config.toml
qk_norm = false
attn_scale = 0.177
max_seq_len = 512
Each number is 500 + 50 x the weight over its row's rms, rounded and kept within 0 to 999. Layers, rows and columns count from 0. Numbers have three digits each. The size before them is the row's rms in percent of the matrix's.

# v: layer 6 attention value, 96x96, rms 0.239, rows 0-36, columns 0-95
# o: layer 6 attention output (transposed), 96x96, rms 0.221, rows 0-36, columns 0-95
# q: layer 6 attention query, 96x96, rms 0.142, rows 32-63, columns 0-95
# k: layer 6 attention key, 96x96, rms 0.149, rows 32-63, columns 0-95
v0 101:430471448567477530538559456567495529491438396591478604488525523458507513503455511491525474528515564538445504495460402499551486509436524440444520487511585469530499512418437467622423470540548531594543543477497399411429502411558497497556477494557469451452415518503513516453514472508556449391
o0 106:512525420506538474529545425495437525554312473572499523543576567407425461481488614453420491525493477451532471541491368513484454393416543506424473517495452432622447522426475468552525499564501502487496515513525462438490506543480514462503497522474565551502465507494466506524448447525526480500
v1 099:566528448395432452442482459441441541471445448532495489448519534441541569427517513471456535456499551574568553456463395564438547500541566485470481511481496456496444415529449559471494494453492501537517414504622527521460546503579399561443528500494406480502616468426573505510510489549553557490
o1 105:489487549449537422465494547497432583464463479474508523478463540537443536456526526527519553490497570535486584416529521517352595448487504524409612491500506447483505453480445540465572489480435425580483555564517457542535586580403494541495538470463480560468504493489486536595584551514422585508
v2 102:476473456497436514597479567527524500524447401527501529524559536435501502512581464411531449486529487483603520500538484404521428457506497475367481501464526529479530406359536387496505452466446464494510465514412511478456524440471488448581483515586564446435471479420497534480540506521530593545
o2 105:550456425554499478585547530557487415591447435606527524502473559425419491564513441475581467441468502492599433497505446519498446497451558509451553534605504492437542391458470497537476468427530503513528515480479554465521498422533497537584460501583548466479518491430518550485456484560559607440
v3 102:548440494444546553431501507572521560469516556487513504515515559509568453473559570481470575405592410499410520528549497465519561418572542499498429519419495446512504496488466514583484519545546542486437577383498524570484565531416479531401472541490449480518552553456531459406435555447531545444
o3 109:649436499421531575421460528540505571482534560397519465553438465552509494502546565521430572516518402521467539465568471462493531442478461485483508535413561444575565486528526519554471509410511566539405587410455520477452533511419503495483466467546427541546533533466539467472526540471538506438
v4 100:422428574502450469584553557488559503492455552531491446493442492493456490497451513458552560550476559419575439553591450428498478507474432602516574506489480531439436549447501417530612489429471492488541471456450521458413461472571469529498435418471493493514434484484546435567586429541467445457
o4 103:547460526497456513598589510439531387502540467558434468444503455414528588528509452481585542551481601443461469473524460531608481533517472619517502506534471418468380478521520457546477503486495575535530443516463519472584531580582477514509471583464453480512460421427527483566522472510507439480
v5 091:446493476490515538524502457531512422454527413515467561477591530481493464472456428494418514523487450525425445609569502459505467453470487505501501431450447467465456491525587475454627546456496550518525550478390495475522487565504504571492449550563442532409575507537423547411556437511552545372
o5 087:483469490498582438456586504417495455482507467502488562573552450473481438526453404483499479576433478567454517532607444434525508462475432550510471533496448439479471563539497594496542490493514563473499515443455512531484442619485567563604471525597484521463459540491427612442474583536469542435
v6 122:505527522552602470567456595508528473551399493502468468441523402534466575607436551552480504458526509487530471487473373474528488616463437594564498467542507480539430455456464536487472554511514447490431439416496536479482484478515431423523486546540553598484514450409557468435544471479538526521
o6 121:538517479534556447541473570551565472521449520542460439430462457553432550500519488496557440426555541440523522458483441531509569560472360568546506451478563460524398425473509511384508523511438425495498448445524468489503530436435552423479441512518509544397505521406443451513560473497574517574
v7 105:482410440551506517559527504450557502498502432450452432436535479524558443617479443469427542540513503540625497427532530499501435502466426612506562546502490512505521533458513501431560549591441495456429441413564503603521473462478551486482465463489555465418568518516449437509564536523529469595
o7 109:524472486556472552527543566459446441497474435556439443521374428496448534560524432556451552516522481579547497457535562557523497562486452510489544504528550521498539510436435372458508488520465556563420469509519483515593470421574457423617457474394463508465495561564439488494474513428480558474
v8 086:503571452403498484571560425551566424514476430496455516423542535548497488478471516502514450514511493468504518479483593508508570523462490371525542476449583388479536475517493519506476553581430550506557484491523508502528400432592530510513506539377557504569500509392524505549574603483499418501
o8 092:515595461472562501470476449477514443535436450480519607479520514505493539462464546438503571497535522559473440442587608512402478499465460469522515564541531468621485588464555404529517627502539483482555591536592554553600454529548557501539460498438466471487499469538458435490487475517533446545
v9 096:588579555497453468528558538516499523442474441447596539531505548511460487483501416576498443416435392505511548505457534422426522548407527573537530390463424538408522569487492553527553513525517518473360514476462565522479573541552538518492478441478525472476565473523491448483468422435471454510
o9 105:517505585492461572467487469482530469515502430492503431504530468452509459457492462543505447409530418508541549486500514491439631456513516522478459437391431551412566483552561423565418521559449564433439504495465555492453472558527498426599470495525408440546550539425396433459485516534463492528
v10 098:416571510536520548484504425525489461557558516506559488484524520457486404501592545514406514635505444533550522551533485509474455519428594511527453453460482459505484458466484581588501627419460524491550470474534398563528464491515485554481503456418503517397532497479483631477529527503433471554
o10 103:483589544523500484452468363471484455496534573544509552526544528473477450503464489436478538646484476525564506480514423511471511585416549548528530469468446632471544480479454517544505533442365499520500565454485451585529510470528489521459427461467445552434493508572502564445575505422482446556
v11 113:486537565557457440515458522557500594427486394502526521537462493521566492475497543497455475471512546496555500508416561446533453526481484418575521482517472456470518518562458420528452474515556532486442526595572435556474475514475528454491475455504433317574459514422494548410394549571490469551
o11 121:442438482479443505503405463549513462422505470521554480493381536440522451578488553490369496447508552511451550527444455497527485536479573421469507514445422486603529500547556459584466416486474464464480552605582552441466456459485560435481461471495452527556519443452488582520431472509515557572
v12 110:480473442571569442547530522444494561522543453536499527552547509628427523494492444568526415481527511458501517524635502459601499543528450588504521494478467531625433452511476559497529510544532573461442529499452563493481479468504528431590508491546430502422488582522510582483520607484568442465
o12 113:491381470535583483551445502431541555453514446548516526510518430607524474518540449549511499551480480447553566502467396548520496557507487529476485591452477484573449506496434430534458496559533663457555522476506461482464417456522530445561526449514474475424462565483497532479534548579582406448
v13 103:442485419561580498503524512481485555561483491439414484537544470498455445413541466618477463493516480591557436443470509539464520435553478504447548484517588559518465506525475515553440422439588488405492464532500498496454482470446506543559569542460521464478537505607539446521491413578384431580
o13 108:428495468565511485531505385543532496539520515503384469560477525480453497415587508566484505461468593536577508483529527538454439529531533448503503561450644582359445540512505538544500479528585512456514491448547421452418477420553445511469473510453545502448434505511528455473516527470403459509
v14 097:530594450435538534355534460414397402611536482506404558434449513460498532429509492495458539494403443519529516538502494491594487505489555502445446518493482576454492480457418560509507555438496482461513598564491451523428467560522515499484484494505528454630465474494425491479442507496489489533
o14 102:457578503509476520475409444498432478513516628452589480423471535457521529475563470451461473495423420538603501442416503495474515468562523465554630529465483534506522483564443577544474572434504493523468499515417458553445553576492484579529490460516461545585370562484490514499463517452492521552
v15 108:494557470535469403524387450485505397459496553539563498551548471456520542479529591523439533600473510506424490517443488465410493436500513441499444526554451542473535504500500519565478548521524441467612476449479496480472481523580503621548433543469502369521593457505574553543510484507535551590
o15 103:479558532541515484522441432535417520566531492518449510486425495557496459502492545497590584569485491464524561503438534422470521424447441527497448479523513533409568533564490422482507534475523428528515512536559503521510592576508592661514417633524501462498567440488565558507551474472510479561
v16 110:464470487464534382484453406523500478491475480532502505534477497498467472553425517497516531577551472486607526495522534522541539517506486519470372408559429410490528540538584527509500515474473603542531480580463442463366555423496505545545523497389574422436454546525504481541501489584599496494
o16 108:518508479566459493555529470458557454474584392521446511505589562517528445611542461475498563542577491516601520456527491508565442503530574508522436508586489394534457467492488505494412518455510539560508567507503419592435523530435516547463491555351519464473483477446433525557459448508496425506
v17 094:495577565443357528501545433503504528473555502535530520541469492586534514510440456483389579519522474430429487513386504538469555469525523423513499503499466524548513530563450565448500469459584469504473522474430431423442511597525538546464402486475513571554527417534525557439525488552418458426
o17 090:435518560432423512415568487519548528513556550492575482448474497515564485584373494524376514540499465397471432450408438496453531432528491489490488434459496464548496554634504522511585491517549515448560533428493497494456502585517520547511445447511504569499503433499493470406473476513396492486
v18 106:434545604500527507418474424504427574452558508498512520494493469453423609434483525474451557511473481538507566519534497573480516500499536521469521512502548493422485603527460448478472502463513460424432526607509464451442453590445456540545491526539562482416531468440548443575505495351427428470
o18 104:511488468563493520409502421421455518450624514447462541506516583418393588402465500493498494519510511415544465469474490516542490466484425462505472503532539468468508551530526455530490466472465497448516329546565598536392509574524400466495457512553542545492526519464466489536536513473469427560
v19 111:414543392438542475494455482472562485525513546442486503499463392460505404469488486488519564423475450495548519513462394396411506460488427507525546567569520493495533478613548544511494448396521528520536509395368501552499534461466508483533526520492490472538499553500396531457563581458478453495
o19 111:474494454472465487402453481492573462551478386503550530429453463488619467428562500495550584509423498486544458460507475420526432500391505576540431564620484592429509586573490576480454460506527448467510524460482456491532580506427476442527492491516449510465428531508495517470550533524472493411
v20 112:549543437486587434524592456518451505526545434516524476546553477475599499540430484537506489416544426384505599518467530498466451500513557403510536402515504485538522501410513606576488575521475420481474431537496444509501454452478543438476421500529500491471549511469485431600489485612522512441
o20 114:504473536515480475567565446463453511569464444489632418424499562502555469508496463540460427505563452416614522594557525450489443469512576450511528487453496489551540536394501453547518569543478492461545575412530489511531412490443447553484423478500390488481514432481432430482550447531523529513
v21 116:468444516549577439544520431451498603557436370529491519460465461454501417686515544452484462545462454520506424507519463499518550479490528437488603533453528546434586486547426501479497512435514494459510491543451558500556518405467571450457502554483459484486441421449474467508540429480490500538
o21 109:514463476484512507541537389500501490484347392463427631404471471429424406546520469517396462487436488532596431529541421493506488539551513389516549458546515524477456528490481484486448457487466524470515471519515583490467548435465555437484443616485506534497461490521521497499544457469538514524
v22 096:542491506384506513575449447482515461497419506546500469573471509525502528488426625457595498431516466556533416525502453488524539564458543497453405528428502493465512492497516531451408560517532435422532515407499459393501478426471509501550468481508424467484495445404478576596547486578484498594
o22 110:464541606431525461467498514563475545499441478513503536482512528549562503521441504455556474486486472479606515462438481601557499621441544526419491497565497436490467488551419517556492481455487516448534632467487547413484622533428554548520451564477392435540541492492497466563533494417540463544
v23 110:560526506595499431533511422518456475511502445565582538488460576463463470559569551477555562482560537459474474473526567526555476544396554552547431552504479497469630526463545477494478485426549552460499522513575469571468523474447588390483450596441580558517487430497558459516478553533533476427
o23 110:606553491487476491563523457455538422449441563436573533504538531495423429545568510525452511475566509428510552558501575572506522517494538503587467544432504385581629510500525503444457468464522573491519480549532491562436498525597517521533401597455544548577579460549514460494522480512525521523
v24 103:591533465429526405481582600503429443481487507452506585470401502527489521475572511471474429470496509510513443430505396558525460564487526481508499577551570542517494523559488448452487539482562440473426419467427522450583492495471487467505480471387559507451422633555565441524512476470504519534
o24 102:453494496451395483556495523564454489480439456453532580509518528606582517438454527560578389479475470558545531491423473523471448421473507572511519574471508517490426439556581492501499503430519479517490457549463524462515509354500420501445480410421571466494498498515537454451571513429445471582
v25 109:511542432479580502485478474494601457480498524543563549504511483455468466465526474595502469502428513477518509561498576600569448488493533563522592494447506537423462466472506438412344493523488351477548461468488555504514568507505515490460421543485489609465455533434450416529466442436525542529
o25 113:513558472509530540473443512491526546600481510606590523594495519567525491513524579477508395476439474480583410501502585583522506501492536486537555409418549542417415508445545473389447436475509450530516401480429565448539483519506454500515422574557489438475459526477511500510494527500544572460
v26 114:485478480537497425594500489495541546535524449590416548541559532454532544500532447517550474508499529394515543448504533576525495428491591462545499448511494385511434444459499420464505512583606455520473459501531580547495496512522433423486547500430401465460465491646410552462483523484534537549
o26 118:489442518514501484534477475485470573533397508558497485579512503441480506458509490502503517533496600483521561542546601545506555438572537457518445447462444472527574568481441534534472467556622479589505474556584563519604411413418476438511453437474557480403589505473531530479486518542580479452
v27 111:511430530498550499528524530515522496473514431566431436539511417483551510482573529560533540542531509549431476531475511548550473515533473567465452585508515488530521477508451515652514532522580569524579377524487547557536367392582611459505452517489560521445457556498504436510553450486440468507
o27 112:607529487466552487630489447523535553597479449517454512423478485537491442489519560413455575499459459484507531508423462487598433567523546548525572584428554492489469503498463487572537560498535476515513411451520479521609423432515487515446514528483599551486488499631489487549564513504453546537
v28 106:479434564414437450486505396618507592480525591411424527476554546457511519488505508543465527436464506552535578493498483593531499448393511477445461454495470536494438553526570501515491538453457591443520580468476477482574513498534491546525456572520556449428502526548425470452486515594432428465
o28 108:478543555522509449387486500478504438489544534417436540492550553486469465551510424509382516373431501445560502533527543516549440485431530507446434505432468536536487553496465522569502495524440519500405510482523477468526479625495350463447492507462491466455496624509499485410460547529417505511
v29 093:538450536409503513531502554475431440502484525378539597497396449582553551504420591492511527507386533453478498483473463484565460409537430499473529547460554555501544465440511524466450511479448514400453537528520526492403505541455489444526491566469448443528538445523500533598483591449451559450
o29 094:434425436407494464581513462537488470470466571418595522450450558551541547499473460539568513526371527452500449421533504474528445502505476524453456499483556537487640450549452500470505565490496457501486525514522571531357434528472492444498499508396497458623476527455516483527452461480462439477
v30 093:501573452549531490550445497551473551570467493396508525559574511446524524457532501461440516527496496424484466399478564466424620444534452518477439514473556497419559537501490512548566482444463397433443455467587510461411452514561480488444451462523480531491557497554599526561540418420581504494
o30 097:476465507500524539604575509482404487599588464485441502418504480397450580479510557509515517484502547517584502511502586468430641472515414604499486512509513476401601468479510477437499540455476507468487494531586484494476427546502514542494438481437565587566538473487510511483587431492533469472
v31 092:468515481437424483543501481422443560596514502508563496456473444493494466490520502508487526377430529508442456577415557622481384470514568482443467513532543517487456490412570541463460550540519525535484476441519626535480447435538552463466497581508518486586470529462473470518594571461530592500
o31 090:505556512492539532622457524469525480629435515522575522520485428487581403570544491474556554413364490461506401502461541541455514465498542491441486508527542464555550523517531496566571445512480480446478509426472500571509461543442467522481484487510416555442573571478599484512566577530487572514
q32 079:501541411498494546556442475409489511490568524498507449451593508436465480434407475527460406424487463431451498487426508413526427497461490525453523523533546402504441451440448480420522510496558477474456501550419469541528490402468517400538465655548489496524557576530490534419458523507473516469
k32 072:517387550490496495449447383516445479484493530560449459480516488606568537564501539476495589434511457503468538495478602608438512575543518565548522463584552479564505554552595449519439490503533545529575498446514386459547495560451488393454490465444499531521595527456521494474511513501560470493
q33 075:505544515301560466522478582544462440410497539416533451492508451504458459555418467540422487480527479459519511507455438535471526553478451501484435516540423590479528390533472537487536442522482463555495547581468554536567511443558437505506487440475607497597525587515473558487527511489498498473
k33 071:456564516539400502504357564526507524436527454578523631500589445534513589469530542564508468567508579489477590550435533545494521530492396440500465510553498469423583477457499414546534454495517567532515454531459499502496490459498494473526551628516442484410459509539432527475452520507522525497
q34 074:466537514543507467480462521388455501479583496561584515520566545499428466496458459487519408529448460474538520435405477527445503504558504522435506541526524397447482451498480495459472503516571568513484452439511454533448535442489517449534567572586542443479642597544463542396403527568452462526
k34 083:459374460488517598606389501517570508568420590450474509450524515523575474544466410510468503499561526517527443447536531555577490440508544480483579503480554529528539498453603505539532519518551500457600482465501487448571398490455467428566451540485438503497572471499494551460454564534571467512
q35 079:605571430536544533565489467545474486476500458503532473486467503665531464452497498609494591523585504513552517508535502520431522600527484572563453516553482485488386487478457570467516544483499566460545528449592456536543426487494503439439546583466485508466542579503528396557538458520553453505
k35 078:537556579518498534475555435465405424603670605502440504491599512482450510476440510450423489449498503471466457535489428544417500437542499448503537439525493398490536559543496463484484537509517466527500534434461454548508439559513499463419492570539484512504486443511452526436524432385467528526
q36 087:459422471518581518561400480492516443473468455584497438472520448482496539593510545550460510497552498459427507456460551577434502464528455460525592519510509502501504577450539472533508513558541545551571403415476499537504516375562606592511515508573491570560610588473448476502531484512537486437
k36 086:533561541603452427461531485499424531482471483545608575528450548522535472400528554425520453526378491518502468464458556468519559606528549517544455490478526468516527505505537517399440421438493552439572503559490526464480541436528475432526476567423577515425469538487621505527451444454479496486
q37 077:485507478504480494560383528460530349549500499475510483442435519544446504523434430550543527407522423381518518515511544576461437474480520523525497476534516454483401478554558517541448476549570571495491461474478479494481452523560599519588561551520428526590593586547424500498462438489541490483
k37 081:509435463502464437502445438514467527549504577551417549517547521516521484557428510421436508587498579478580565486465486536489544553532446526616529431541490412518513505572573411515520542448524539567477421431488496484462446507546545448487528462421585477537619459520473467480475431528564468598
q38 077:538544566458567561659454521477567516454549492452553576554411517566550523462490511519398477444420464596504518424567516430551481529575491546483480530533507549530517561510455447472510567458511495391456528567560517493506446540553518447438461445414557501435469507537446506553541545459455505498
k38 083:430567401458471528385558564566497532473438453533543517517510484421515519466447494535569477562424477582470561596464486494509549500497465417477535443446491535460533456522514597418434463451446368523509523605616522439457541581484470538479525493527463456558544461482518513486504481522467491563
q39 082:428492539460571529528488534530499535523527599451460442450485485406418626515500437586531473557527499457511608528433458543459523485577446473503486438527490506510477522473608525546484564516576431491511437502498522629452547523529440529450565422415539427511466465480458470572575498549553489487
k39 087:450586533466411556540458656464535450400448462549608509565487470583551508533470448529591500475426486480469488506434467469461498512471530474517474574486496585493460498586462457472556462525438552507516452581387554477499562456496534516551512421498481508540389555552463518512462483487454546490
q40 086:574545537483388582520428526490559481503553530520550429556514505496513468443473507494528479467429488404455487468495529542469491445498532481520483510464486522468536463610503595555526609476557458496523553477521543468533519482505510574549479389553506595503562385566484612546428584501388470489
k40 094:471417496513503545499486580439534539465465514481499541544473471467587462540500451492522504552516563482555506387543570499578432600551458496512491502522511451495471477496564366434390401420537572488555452559579514457483492422549499424464529621412539506462469532455528529515469439498504490554
q41 095:572484513526523427498563467484442436498460497499405444515403530496522594538475515487457569441533506447546528535500500547538385474411540495419464568568580475439495509490537445545544526551503402455470487417535522499509455573392514549550466426550490460500565435563549543487522479393581453508
k41 095:446416542412495498442519497412640507529454488508434453503552544518484473468422456477555476469602557529583489541557554489466462501597532474534507479488454547474561577579470453508455598492500499525496517515523475494550495469546508497533493379444542466508545407380568579424453482565496499495
q42 096:477532536511505509611541514478557519432532520502621556599455474511515582434494532516531482471429521609515496524581542534505479497521516428495459515478547575491464549458477593522488539433443456466470571509406600457564494460488552512557465475484445435452436443635574548508554508462509553569
k42 083:474544565550436510507463555468383558469529585436427541531595490519530482478506497438536558511490416591500552572530492499481550497523405486475541482468411476414544572494544537428487415563608564441480505549472435514455564506507496586531564397467442484466532473468445520486476514561450520556
q43 076:483484608617551508433596565451560507494505471513430402479438537448486457475529582507464408542569584412461521494440497577457438493451528457578441440500488462456455494373509476497535478510578580538472501506528392499445521440461470536472492523573529561514495511468535515488537499506483405505
k43 091:428372422485510523486391496440531518531484585529452583477465503443542424464514443518515502507497480453463544490574507472515387438572551513434556546382577471469452470534515447453498517451578502479567492553543554494463535374498530440535489579503463489420515530422508550470471418521480479512
q44 104:554497664525481466518484540478556551435575455517635611544505552494510480469536512432505503423418485571555391497513529458507519511423503485474551534560487543463548532413535564505486491471478501467505565498429425455482643477430470459477500476528463446515394491498535493461493529525447524525
k44 097:453433472491525507458492409532456477578405460512550489461487418473493588489380518475501479497415483427503453449488442513511611518502559537434498429650604446477493531500475502468494588522536487517530483449493499471530501588501562465589510551474500498615462510539492439443485615466491495507
q45 085:566492460485498469453545553582597484512531529509512473470498421553504521468524501573405564460625511380531610491487508429518488463550437565498554505539496546464546470515490490580522531452528453514512503511543422537435536521552391436477457478434524464511443376547519498397502541580526471561
k45 094:513406543450483505506504560493491422477457428523445475510470578536575465647580488503497460486448461467504481438386460517593377482519440494454509511498492611417537459437558484614493439511566455482490426446398563493521490455470484521516464440537469483523433492445504506532508534481538451541
q46 078:442564567512513549504398480449469537595548597464487485472505490442443461476447454500487548512562507552514442503557567479511424504523490523517456482421553538432493667483526514480550562540509461495412489567601516484458588488400497512501432561579479507519613399492430478527500494511513513494
k46 104:568482435550554622462547523462446485528510523480439448476437393511456585589526551544427485453505521567525566536546532525537433522557450482481438552457481524500546468507519422538469519519476536535585545483512586512504582467546392543460487534439589507549527423509525494573561596469442539573
q47 106:489483478436504403521462474483533496457414508531562492570499450459506479471385497490498598456440524427416512522529492576522463462471563473531502380526625513496440459611539598518480518415505387600448537433463456437452474445502557537528528535525442452503532455470443516543482533465513502504
k47 102:455537584453601513497557547611464533500479480583550614560531467518412511493509499388511502471529465519534400524555514463456494540507553506511508574561460539517481458528461515519516512476454423524604612454487507473541543576559494595497480559477445510525536547591584504478503518519571603539
q48 112:428560595422474479459459468503485557383534512484571516458555509491570580478536560483490511550416489515557472510532505444515591481548450566456505530538402538482558522559489500583505495478480483496535524478461521497455593584542431546463533436433534422549361527533573517436442526540429514564
k48 128:514614479516560478595623461552494482526499528470519415470548396419474537534512503476474552448569521509400461576539541474490507450442488476501469590514453469586479494434471522489490523556415436543455583557560499548513492535505499448441496564472553554469553424591502443501533504498407587535
q49 114:523574518390509482513549495552459508501528465529559526581464504549494476463523542537443485565415458627565488567530477441552548453539459484440469519504408557503519558496431517492446519514447494484502616513466533480550530553478581448505411410487525356491444492492404524491540480597512550570
k49 093:546501474471493521465423553498568500619539494531478514530505512567533502533520601488524459447514527442591566454529485611404542428531543554491530415518568519441610467529500448549531532455495495531536426405461471445463440354578466475481522497546508526504548574435443549532464485505485433537
q50 096:405468560452512563493412481422444486431611587519495607517533508488541476525500565443446536519459438458515471471468397526494542528444524514491443551480464526379421536594469463555448470513499499548533570408474535528501557489516517512547605498506462502480409616490524502467492476468543563558
k50 100:505449528538439553477413479445485542511481454532464494498513600478580501545565550518513525563490508414544529432431498542444460423458505493498501440476471517405542448492537516643554530613523502559476485513498602488475473462438517469473525431567588530438521468439480532568505485485543389623
q51 096:489527503472478422459487484433475558569515554553498526575465461573526558474473567548510549493505470463432439576460534572467541338485524407572452450536512527559487566525510615560533454511467591508557508464431457501474501483446535579502560499557558485580535484536480633553452527516533493529
k51 108:424589555471561453537536437551545502507437457551488487529493493563575547514506561442518494451458464617498480527441415477517590429375513523487477549473410457501498587448485575480469474583470406420514495429485463471522540514505558572475493431549501551435419482524542500489555507499393550505
q52 093:563443482507499450578453449397364570526447515607502445530530506465509410561437516537527487520470453513588492447564478579599530565530496513443523471485574507513456394484510506462496478532465487542534506506456508499480523335468430487533460590465582491471443461456507515497457478540571471484
k52 094:512479531502451481478506580524516422589497604532479496399468556478495496482560437491486567579600522486462537502451445605502426503462444497414517406536567493487448484422399556470511520485577556500550475604531401460411554484421548486515506529581502518466561482419485491489511520475536444486
q53 103:556542580537501448460487397434514559518600458562546426479541621494558463513475476472487517509462475522487503510428526448462485515486531486468532480440373557575516533488404483550557508415489526469490482498518451562481528484513548613381469470462443520425474468463468548515602422523500395512
k53 105:537509481481559404509504507606569558519472421448462501458541460459487434437569501556612476449509419419547551543437500544480545509549473528472530481469503545498470576434497488526459569602442484425458468435492552411434519575549508489475466550515375537477488506546545423524448571415471466508
q54 106:529553492507548422588531485437485486559562501573417513508569470458524490427454483557492514595453543497372500513597431501460490435552557450478540486443498498480491436443502536609515608531510460557508509430456523508489470463439511527455538421594507485423454464501410546523497514389573466474
k54 092:453497488511511439534437487589518529510461434496507529469472426555522505529559480435564501510489541443494507538518532455478478443411480566461500427486492522510485530509531464484556336564515444570566425481573406560417477521437592550493405459567544386486426564506476481569521455444559488547
q55 113:474554441536586452554476414524499589497442576479461503528469484480486472417506425452473600562541498434531464533520573554517477451541505543498544477417500497506522510469385461533377432519522480514483523520533585516440409556462545425564493572471523540455501452432555546529384537497522411536
k55 108:471517385431447432451495519496498473504539580537517448450616498561510511543479488513543476563427523439499449562421431461482588498535465443500463573525461595516560535516473464498533361536522582543470534492538446423487458503507499524579496507539500472445515507504470514430561491658545420523
q56 101:487461561509488479462454462563588531466453438534488526527532526467461571484531494487459467515455572502555538452451418562499514566537495447517532427522479392510462459506406496481497474493504465650546390457484484492581493492454496465495428392564481472595534458430553420585404549526567481535
k56 098:458517435464501486510550552631423427501520514446476567475499585501562471469386481449519456446457456468385428419458434521539448501437585486553479541413539518495485495502515447510536443465579502506461495470460493466425594496510545574493464540498447504617523526532579511496459395493466469444
q57 092:463521468440591511505515579501530484561577466490396488547385461560498551570538533482473535492497544449565522493417474575477351525456465484553466519555521484419489468450383529475552493524516509490486501503635459488499510420478506492502482485423552490366553578493474550503546482486579526481
k57 099:523502578598604595506501562501439440459527458497463468445518424467564531521490512516552483492432530459536573656464422531487460449516491538536474447457494541452479457425475532518516474479542565505579527503563471450518508558602361459541476503505525424453538546484494469519481522596399499473
q58 110:469440486491469503542410517465494470573322481532456530468500507549457470548522451578503508500484483483585492570449428455476438488510561435519481550505504493553522495505511493550596530465570565598498467469482499401512595387542449400508533525511600414456511537481442433532535455537451521491
k58 091:533531476491391502458480586487505504499541532387499484508462512486546407412499519547526490407503473555491452513512563526570463379428574498476491465544503468533464418524473621507444528471443467494419517429457509570485499576391466448524485477468408399497442465502493486548417515490407469517
q59 098:429495555434444510434435418413496462376578547515438517525592476469516477422518542495560487588422560505422496569472524482539510589539533535459475393489437479565523476456467559496452583480479528511531502567555490393549527529554548484587433480508531568457493506455529535512539556506461466446
k59 093:555549502533511479455485441410510497475434470510599579490452513618519443467455528458453455523465547399466448465428477539489492512435489532515468571456560367512443572525424435508491398522504444527463534466568595581466448595460497460436576484581493566468436515521475489520479500468475538497
q60 095:505510551454501430448492493470529472514561532457422518527569560498492443513426474565433449510446498612408466502492539532451474505514537467500540451521515555361462490493461581539531587423601509527503547519494496569519468469483586518525451483521506497498567507519527479402435364579493480366
k60 089:434482537428530480576481495405517450471359467417549567516510478512508447496439502449541452450481490525479483424432520508489546492499541468349456468463575445438550506477413584569455519561563519484540593526492454513501456505425482584513454460491447535505427522571463583471431486451494551509
q61 101:512501460616554589455516552519503509499541598507552408500478490576454506495516467582506582465518514631395534613523498497450523486600581536520440531520516586605492549474546550439512431487408509494452485495518521493453498530496452532456563537513590528532556488448491429520457555497446473475
k61 089:553447390587443522511474411484520473516435423557413531432536531608558449468581551586494437463534565496518560435510517603447396543556562485501507519433481506507476546559469520477525547532621535471486498472509484512478549500501556502463520489421440497453482521469431466494549508521435505617
q62 108:433396503502505475453490527527492553562557477565575471581447421560543436503543417499528544538521394485530525519508482455536446538500578431480516512460428591577498495481549489457471535521481456473451544464424468581554550499416585508568598432520519613483496494531523513482569614555533514473
k62 100:528547488557529458513491583601517501542485414491548428507510445567481435484460576554595496511458440458514341448543479559459575500508477489522469479539444541563495533568529569512562478487471443502515524557403534438408562424465448513547567503582474513482418555525435525529505569476428506537
q63 105:405523501517459473534490463471560543458499433525503535540551514520447493453544514450566455572500555543482455459607563426429518446505467521553542568487501536497508410508533451443559494453415399522488492508494526406619532473526563462524430492538569508397542512429546560436516494572407528600
k63 099:558500540500598565514395507565441500555532510479480615519458507560414441396453473517494596552510439545486455573452464426468497496525468510557462482430567514450475503413546557543468549501405541493490480539475505540396528491471504478457451534559544434466508529582441591476610507487509547533
v32 094:534539541500566540506546544482467448483536488469459584456504545538457596487445502428463562577500498479443583483541493448538538473522429503498452513557496419487592533520434536528565527444554561448615522471530520394447360528498471600432460562562496483536475444552613488520463510461550505544
o32 092:542530433458500608533545524518470524470562545411535494473491559544465450541477550495407488488461360600484550561511490478463571419545483443519499570410478412477562519495504476498555565551411546498467434443434496584444463511480532614395555534464510475511432468447472459463502487529469502504
v33 090:472579569460529454457512438500510450500504504494524569499459594441411492451514497615459452592527478475581476442478391528555526497565561472542508524515426521520494441548530513514409506468484560524401513457610535513489565529549391502421531472403513509587454393518515512530462560490486525527
o33 089:503533416456466438446438538415543429462529489477521495435515517523473445531468508573510562537468445452531538492536486422516558486420518446474463498461403603438480443511518561504485554524440458513534493450470501540500575530435606388502598518532490595509478425582494562513438510610460430549
v34 087:511500484481483513565477469512423524467412498500475523508458466522435511482549534456480444390568536676501413512403480487502480514509482483550488531497553491433466443505469494521476534481487425473459523497531437547466400477538569498511475520464464426564526525407571423531604396539559565613
o34 094:451455509477426489628494517488515416424541436526600572525473449503470505612456466524537487464430484535466547509462486532501535489561450480564540496542398496498488420477478507502486520433530599503448515516435481416488406594528518480611495513401473535510421583498537481550456486512473613482
v35 082:541499406558555504501505504448517459579446427487505448485500505560521561494563516613497491414564472449526468432522517464495588557422484490451505473573419463517441474468548445485483442464450501446480473528601536477470512477499531332497569557542561447513524566595583500551500491408537484553
o35 085:581458423510504495524554479553545504518502513463506451428398443523420550512569590439553394495539493558558470605484498548546546571499488397539531654493551487492470407438474436447544490531514487555500496537521530419506501522534610438545475497467489412467555468516502503420537502539494500532
v36 104:470413446479513441477448536445528549469416438621559447544613418472496480527451492589521471548542498456490443522470578573469481602558501564434455441528535479377490445469513454500413557543417475531466441486468524466467472458506457491539412462548540573525495430522482486556563524542524509493
o36 105:483474463532547457454570526510551497458442443593549536559540462508438526555576435488552480462474564461531489433454511550485530636552472520519467523566504492371464493429339525484476503517440494557439487507531503525570484411518545566480439474516500459511512469587437569508535521532567603457